config.yaml
num_hidden_layers: 8
hidden_size: 64
num_attention_heads: 3
num_key_value_heads: 3
head_dim: 32
intermediate_size: 192
vocab_size: 1024
hidden_act: "swiglu"
norm: "rmsnorm"
norm_place: "pre"
norm_eps: 1e-06
positions: "rope"
rope_theta: 77500.0
rope_fraction: 1.0
qk_norm: true
attn_scale: 0.324
bias: "none"
tie_word_embeddings: false
parallel_block: false
extras: ["local attention windows", "value embeddings", "hashed n-gram embeddings", "capped logits"]
init: "uniform"
init_std_qkv: 0.0463
init_std_o: 0.0
init_std_up: 0.0463
init_std_down: 0.0
optimizer: "muon"
learning_rate: 0.00588
lr_mult_down: 1.5
beta1: 0.93
lr_head: 0.013
warmup_steps: 37
schedule: "wsd"
decay_fraction: 0.888
decay_shape: "linear"
final_lr_fraction: 0.05
batch_tokens: 32768
max_seq_len: 512
doc_mask: true
train_tokens: 119600000
max_steps: 3650
dataset: "wikipedia_en"
Each number is 500 + 40 x the weight over its row's rms, rounded and kept within 0 to 999. Layers, rows and columns count from 0. Numbers have three digits each. The size before them is the row's rms in percent of the matrix's.

# up: layer 4 MLP up, 192x64, rms 0.189, rows 155-191, columns 0-63
# down: layer 4 MLP down (transposed), 192x64, rms 0.263, rows 155-191, columns 0-63
# gate: layer 4 MLP gate, 192x64, rms 0.181, rows 156-191, columns 0-63
up155 078:519415488461452436497533528502539434490493565519467476511529449546471482540525482514502463354450457491444464483415515496479523515504434479479505552589515513507495534499486498489515481540479453
down155 099:537444535514461498454523501498462493466478544498462500441538479512464470524489470514473424449480462509547487527431532470553410450601465447518491563583534466504474561521503519477548506512476574
gate156 103:486529521497497497468531441534507431489475466545496434440475510491457525421538525583487465506573461520462473524494417460521513561502553556543550541490480514548498481574528469446472532452523431
up156 106:488506491455514456519504485433602463434479513452558453514508591461554524497550574498514498491575485509536463563500516460484460475481500520463533563408492507529475482562459507443503477466478527
down156 100:465463516534605473578484517510553458471444550491522459460511529505469434454558494504466484538534520493483406559519469473569448426523498521536577514461435487565497511502508463515484503478485496
gate157 099:481494477499553448443485464508539540491486507485414499580484512503465461480507431395454542529542551489465495500524578520563487474501457564454492507519487523493473486517453504565495406437465472
up157 113:581481491509555514441488480559541532547416516434470543515557520462510504485509481455477535524566516532443520439457535480576492490506493512460533550485538485557569423498539464570471491524482459
down157 099:471543490494470490510466534481489523517484506545516496513504467525524437494501514582539493415472428501598475515493491599400508512524492514555465459463466490460550577449460526442559542504477521
gate158 107:479508549496478482450470474489469631520444482479466536492530408529512483498513440425560548484473538516455546438536487494464527553524473448531495513518437464562447520450508507515483463518481560
up158 104:606469517508444512558537494503480446501626503436485516585496504438487494516498540476478552481463523533549490453503519540510397515450465556487471515499503467435537487516502541518479509547508504
down158 114:575487475537528503568537504535475359417568532466480465548445496475494592490481488504461537489538529529499476539502564447540453519496491491445487453517524501547482500461524491487450522482473468
gate159 099:462556477449516562516499519451502428528501466518466465496464532506446506456460498503562566491517502516577552537488494533577527586523520533437450500484500489495519585535553512510495482518608457
up159 106:468527563519391488482538499456475524487518471576558548488486462514460457452526507576481451498543504457510470465526492460484501543459547536477441544482445541493560525565514558455584510473525482
down159 090:548392496508520477513476560501456459487471543506522482502462479513443435516525578526489505441467524473474493490487539554365416498551456496493539428451535485552502530461501491510478512485491520
gate160 107:542459468516515476525503486477467475449431542468454498468495536587531517531538493426474527560465532585513539498535464450499521529481575473513543410498543490411480503558475548486489488511432535
up160 102:564494519544497483471512481527501459517458483460437463569581408482524414484541498490432557552538497485497489559495479544520530508562576456544489505470524547449466531445494482500449486494485432
down160 108:493486530496502528459479446436517491496517493469505508503541444454533387448491490477462507486525464479536446502520472585523491498534563445479450562461487514434579543422467494486478549546532427
gate161 094:545541537456511530510477491498566485542498475490436503469484496477604467472530588463487528504503437438522534557415505513436472494466462464504443498538529447510555501468463495422433472504522548
up161 095:543475502492460532479518466467520564451559530496422439504555529528502500533464483553489478513489514540473393501528484449518441565508564509496589488468532534482519562483521571565443520450493504
down161 102:460527540547533551510473530472493457468492502517468531466502447461573518500519532366514484511504418475501560514488516503461551462431472427468398498512481470489539473509483528434489458503558501
gate162 118:464421490465478466484506507552505533531456510533523505537461496496503471481541373502522515470502518516492516467416544495564542449482408464490441485427521492546492465464500535545516404518552498
up162 102:508516442497481460444491488451575479428478519447455451508516567451496470488455529546506508497541496517507510534518484445442457612505484510456476480524501524452545501551524545388455485540476448
down162 102:502477489514463446487486485467502507492463513523531534521442522543508551486478467504441561514533545476491538448439508467531500448489502397522438470450519487511491430450525483538564402498617522
gate163 083:528423480515421556433490456429556494470476526487446512506509531493529480469441500542546460465550542523505457492540482430444468511427538504431475480508489461488503512555500452534496579539535566
up163 096:586561430534509476490495498497484477557458466491524528517493509614518544615513484541489455559499490567481496454452497502505480491509508440459500506543421515558511535540461507493558535446518511
down163 089:572590462470520411501495451567506480533480526493561499510512520595544521576549459493515508544507468524493547413511475454495477457528560500490462534474469506543523571500482535502508449454535519
gate164 100:456515432529517518467499478530441586485500485505481544545518462496548576535485529472527456518468473473573540435542505418465483554530496533489529410513451548493521408445459529477484469483531491
up164 113:533577490517554485487473570495516537525400524520480473510525462527476545484484542450486566581492565511493493505500461483495547460539496528515469495423500492397493505502436540485444560576523526
down164 111:509516483507535497435487463549543547568414531518472543508537483538485525510458519500490535487466603487493517529506511444435516473546455546465480414459529461408486436438482536504477558500509466
gate165 105:430515517476582483428429485488460497520494538491478523502534533485475591432536461473556471513586519557512487505465535452534491525534549510452421491475540490514541493456517549500436456507432524
up165 095:476498509476496511507470552493526457554472523445471560573488496513535464451489467488560465577529550503440495485475481487500598413541598546512490539475445500477441529446531495531499507493486423
down165 102:499445546546481509536435497469541527508480526473497537470479497517457474408466468442527474502526550543472548495491475510533599396520530508522519521487406453540564581514526515521480472542534480
gate166 101:510510504378581511488544476540599504541573461514484505563453540477539506439534522515520467479466548487494516504524497480490519441500510464558530553547509480404468485487423495471480497467467486
up166 077:526564516463447553481433471458568400554499474449480522519417531530431473509485559549521515469466515462445425555489493505543519504489537458504541427510492551439479514512506479538515507490461478
down166 092:537518506562510562499534507524557486525495483535416546519508534500426596504465535512471463438540560485517453478449495493487508506506484472541475471573540540462499457462448497493523521434389547
gate167 096:490438555519519484482492539446482483457533499495494520442490519436519463565588464459486522551536501476482492462537477476411553524556515626522488514571451521568483477527514557512517527504478534
up167 093:580427544587567434561561565484446434474524472494493474434527458544502546493455536459476503503519547491544526504509489567449463506517515520493497431508552512471571520493486483558482490513484502
down167 094:516592501528468484546512488553510595533482558508484522580534531542520529498450501507541479420437532554491489415474475512532505523432530441522490459484462464468471499469528431503495417506495472
gate168 109:559469535425453457424570509481505520535504538507521489503522500532522579415541543497511477498448499540468462490518456499453425488517562517439486524542450540517521438466511435504468540500558568
up168 106:480449532484480478561513510583529438523441528497569530431522514433529498512564483455539511454547464554450465480460514577605564513480479530508525522491522523481482453498526510508490551492472427
down168 106:500478459537513518565435512500497487489522486519445478570401513533482461439500444544526504472544500400504546542517545536424594536433499484501528510452465489487490563531515540505493555484489458
gate169 081:509506537507512531573458580579512539503521513495488491500488487553440499487536540438532507503442576512515525490465472540480530527582466533530516505537376517543478538499537546514456472424498439
up169 090:485481490504483611526469526484549514448468528528521490479532427483506538474486452522612466411500536490534516498489600536503463440486514499523544566477498512496458541473480556514429508480560493
down169 091:480491474557512403481545420488467501528476455527478492525429582512504528558501503571435490551446463517421501520524464475490492514450503540474459471491585448461533492479540440481535516556478514
gate170 078:502511461551518503540487516448504457512541493517533450514543544536584528478461476471499514471469579508497514519530531508452567512504540442484488407536425456510446426439450523437463474419490486
up170 095:514460468516507566513468470498510520500427533492534538479547510570520489542425475430508516528496570544495456511417569539538547488602525523460498464507504514554492506492456552426459535446506463
down170 100:455465441476522525463436493478442521504413537509518488533482563495420474510477482439409514535524493494516555554495580486498473522563456476500491534544560472460546541523524526444560492569480501
gate171 091:554522478526511494495500509562494439554528492562471490424527505484501500553505536469425576524529495577413487589558520536489527471504598474451471518435489488499500539491497503490482567466459470
up171 093:432524452506508516502482485460455501494548589458464506488491424470465519501543460479531534577527560471566500462530489558518438478509478478574486509530493488420545528569532423501465456446464518
down171 090:510492587493512441525498463439557557542480453491523531555507582482518483426492529495502408497515469534412490465494563460536533467541465546412495470537471484549478451457470514472490476529515487
gate172 094:504476457502437504521499594472512438449385504465515436517547481519540526481541520507498476527516463485432506517544438570518504432444577521468452499510495518509539471500508530483409453488480474
up172 113:488542406513504488551497493467513489431464487456479502496447464482466545533409503419564546452499501504533497578478513532464495534484497492455508498540509470417453503509440500588497480496533590
down172 104:455513507457500444465483556548489415552475567537562472506500534553519476502515502482443455561561465505485541436498476509593499509475502482514488545440493515561494452430565520457440455531469501
gate173 093:514458434475538435535510496516533426509477542538524474507481443501507533568516546492557483460473479434442508439545506544574527442493561495518475530528505490514504397439465514509420548542485489
up173 090:485478505541589520433514485512448532479521491475485504564498487467532477562526493471493519567482512471566463444455474532511571451570474469524504430529459485492418459549518498483530472489586415
down173 088:492430496558539480626440481491490496399477469565422491475412518550520507493495498494515481465501514427483474545525435505470479516442537473486515475434474486455506525488479463483522489534511553
gate174 102:504405540549512470503535502539473450435484523560531531557529496488453524506441429539537491548409564478467523480441508527531537515498410521502451450527504510459505483462510519568469524447534531
up174 103:509531481489481500476465505498409522464478489479468585578495525567527466514541437502537493404505516433525486496430491450446491465527553472471510490526553546472435508417547551477465457512507467
down174 094:520395493540535533472518438548527416470521546465512444496582504483505518542457502509544468554423508492492520486476471522475483569453416508554511574501538476511553491500461498567456520474506528
gate175 094:582475504512454445436461529447482501459540478519522513454460530560504535515498565569424509492529409489446469472547451434477535477504516483449468439483513525518568473511459556470480458538479533
up175 103:523454461528576554498486490510479494535497563459413437480565508470489471488623547531458516511493481452484493479511479480538559552499436485458466573507519498470571562453514536498482493527544525
down175 091:496431432480545581433461460467510526488511466469483458512528520488457503562615567534505501483482497444502482472487491455535523552505438478457451536505435507537472582453510534509517471530517558
gate176 091:530582435514501521481529512394443502505572438462517460500461461461510451484468506496559430469470453527438468469496513448530489511477534486561527443458487524570435460508438477486459521505475508
up176 112:522503535460522546527538550520487500420471550544485483481510462517568429522494473479472551475534586474511467475429526549514483555407457469494508485441496447528489469508456573466469516452432453
down176 102:519457536465491522491567478520469549439442528508498478459493522547562572493503528503413558525520591501536452472466479435549500524472497422481437474456493453511425504517471554487516549483539539
gate177 095:582504453464480519448472419442484548441460448449543530492464465514466470508455548492542516520514542515555490487497477440532492584463466460470494419510484493474521459517440510534545412525459524
up177 121:418496504559433484511437466497511462425486523537458476504499486526516535550534477500468560498469462557453418541422512505467575478526491439407541507500523463412520473486480526496531506485530480
down177 108:437520572552433482491468455513494454477503535494461503533491459530488509578528491474430538498442460536500461555413494450451576479499463435442553504501534437442471475476449479546508515464505501
gate178 092:514477593438486506480398445515475495462503448526529540555530472581525463496518385511520556462478425467514493484483487457504514473518513453472545437483475470472519505513504490569457469482544463
up178 095:477520545489461453512447528409456567487469435552526524492558492467492480521521449559459550546456498502528532514446514485478447471480448460536506471522512414496490494472573531594494506499511583
down178 114:460512547507546512503490475484421613473465557568509417476606448480473461573454452494572510475455494495450490448502496512485484490548494512546513533523489457423510470529475500512506472477502497
gate179 087:506655509514496480500474512487532517511533500569452534512498514536497455493514477484555555526525462584434445520505459518503499458450511528511456402517471542519576501544485497493459507511427520
up179 120:506619586513503496565565468464536497523444563531569550480539495411484483486500504520484503463533510553461510561492535493485469468467489493572471469519464494507524533476415483498524530482568523
down179 116:509439385475505556459449535519429555486517486444501529544462481510506571503493511552471456485428542448517474443487494508473486494519499578473476576485478517443457525558538504567509457464524496
gate180 093:453505563508516472479428471481518488497483511490520545481505496494536442510516463414435509507479483536470534408587442498520433546465605476527493516493416518471559505454509484540463483480439481
up180 110:468505519437508530549501507512489421579454491511484505569482431493453526473456469404532510589503497492434524440542527491480430523496496514556515555433449541544494521515513541505525499551446479
down180 105:576551448497529558498526529493490501475526527469481495500460575554469448575493482581488525463524524465543459602455480477435518503552445460458552461483496435499426501497475513524519489495507568
gate181 113:473516429538498480469611480506483582511477469519548519540560476476490505529480428564552542430525488473534553450505468458500508566524541514511466489557455531477524473553467546564537483526558516
up181 120:525487492514454512488535540528464447533503544521494547464537568473472514499505579462435438541557514501408438535497474525405470466480482531472431529464428509484449493517467479525508547435526449
down181 103:510529496462471515500560451506458610467493480485458504475458527483526487503499504585519519572483515520547505447516515339506520517553551440510473444503533502526462492471516547454504541467522489
gate182 109:529553561498574426471534475488546503460536587440512482441464522451555525597479530513485493519506526435429515472455510465504481458536486475479534461494501482549470521553468495507447477432479560
up182 086:464508553513465533481519489609467529562451505500528470509526575493582467442556426523469480537576508525500516513490486525517489516534580566488482470509448526535517522481568479514483472495528404
down182 111:518468482477476514571438510511464464494615430555476507483508510541540484443542442509531498459463502563607497480537483534465531550506484551531448513478476524470533447520566529523520526527523435
gate183 098:507489452523535452499576462503486545452507539487506490470456483507519530539516543431618504533490501529453449461505560466509577468510569519531433533488518459434532446581484490454461537477512474
up183 102:493500534501512595524529552491477574487549502463550543488453492514550561535508498417573556461518482464523575474554542571480449499558497436457550471518503524528533499511501481554516440463469510
down183 105:509555452523446455513514514530580513538495441480464523531530513468466456441544472528422521512479543479574481546525482553434469563492436474412572529503490511577468482452512487480451492496494535
gate184 093:447437537464470507498536518456511507574443451414534496515497507509512536374549549507525456472510470460583540491553466520477501549509528513461487528544447474489434452505496496522453481507453556
up184 083:437474565540517590490520522567512514539540439534472500455507516494522506501495445464540482577517505507468485460501466467528539427577604507513588463498465488458518508465560475524454486554512511
down184 091:544509582502504468492508551514485498524532485454569539497500532484491477487544426497502548506497501488454562464573466527523479477471544493474492460500457504425559521402424506567488511468609460
gate185 092:505512502436504493486529567568530438485507467625493502552503405495477541488501478555445541494534464478523458516529515517522592458445563524442476501507513473405529502505513462517519502496467478
up185 096:522465500529545475494496459533529504561427519515464465533495547419499584518552451551548540556548582532494545510456492533495435428395462513525504518498446481459511504509503479480523474547465482
down185 081:479546560522462523548526426423518531514502519495573485514502474565518552465451494378473509535492478551469482502458444473451512519520538420565538502493547516592524526476527519517498485493541489
gate186 108:496513574511483469475560545504511465429503495580505478540494496558475471499476529480536550497440552435437537467523446468470490544492532460477519494490454491446471460525464435530407442422502443
up186 113:536498509538435455559473547556563556549490508523443496523518486519497512493534515509490530488515556501477498521572425527474471514468498504433500498454502571374523464529477520489449552403540493
down186 125:471503511566518448423463525492487525579475538485434470502523546520494458492547505490478524520566469408465533510519584603497508478488540515538493554522493468417567552479489461477475528513476468
gate187 088:447474482543512525568518530557470464525548463490571562515448455568536506453443471479403444452528483500460502489499489529521513534509472530549468536527504548519455569485463571549513447505447538
up187 112:515529513455504527514513544534493450559498499510552483495496583480479530516406511497516515471558468477464413452462549480486497585537544468498503484472406555527489506500550453557566483509456423
down187 100:493469476515471502460499523485494577443530490504507480581464437482538512454561507525529438558463522496563578516556460461446484456428478555490499473525568454467562504466465573465452513464490488
gate188 079:458536478540500536503481542439528473522422540579476520499475478557488477527508448533589513473555557437467500499527483553483462449483509536512447485486451413554497497492569517592539528523516530
up188 092:498454474513440487574540447514513561522595474512495445458459472528530530529486555458434451504520483497504476508489484448554495502471492453484588441405489522471481480502440481423495453544464495
down188 079:514542442499519464511492584535487479528421516510487574548515515498518454511557427553563506485502546458565529460519466572474521460485503568549448508551483468496564515474545505567538549448509481
gate189 100:458469479492517471548480489484506479425505426541509472498458502510467504563515500458479471546417512426470476497486609426543519531472519422494479483525487526495456597422471520510526461495499557
up189 102:490444506529468471491506488561474468490465478481556511489552521518500516445438490444487501529435454538470501481440562473449601515523465540506525387548462555513521500541499526537547454453442452
down189 097:491465422496496445488474416495474492535464473466528495475571515538559565425432515479562522492459464579516524453468505488486552512524485488484546462530474487531528501575570585535443483493511515
gate190 100:450566476515491491409507457507493532465557517495502503492482499550476529457588473503484469508521492506551519454447525486434563546508524500407562468514496561539436434491492508395527490543478504
up190 121:545477452466449467469485492533568480429495477529480523523451445538503419494447515454459537484552412573461423497473490463512465555538493540541482492533449505472515537587559464493480492529515524
down190 110:599486441470445506489490467491568542521531474487514496493414465506488482461504581457458507450532414568462451497467491512507490511505495541530489507537443453479582548539532537532521560467480556
gate191 091:472483481502523487425465567537526545529497477465579452435475554497479519495488429497534516501504475537476540509530528530523548541385511569423485481454449475575502461447456464513503520525457527
up191 099:505465509535552520573550492499570526485446493492524569437498434490465543531499514467462444460481506452515431485494508514484559540448551430539438467497518547549493492412495492534571537520547536
down191 090:491482495491472453539505506489544457461509455541514538428479442491519477427454558501508507555495525520617492542449424501529487501492520513577485553472577463504521514497533426506421544468448500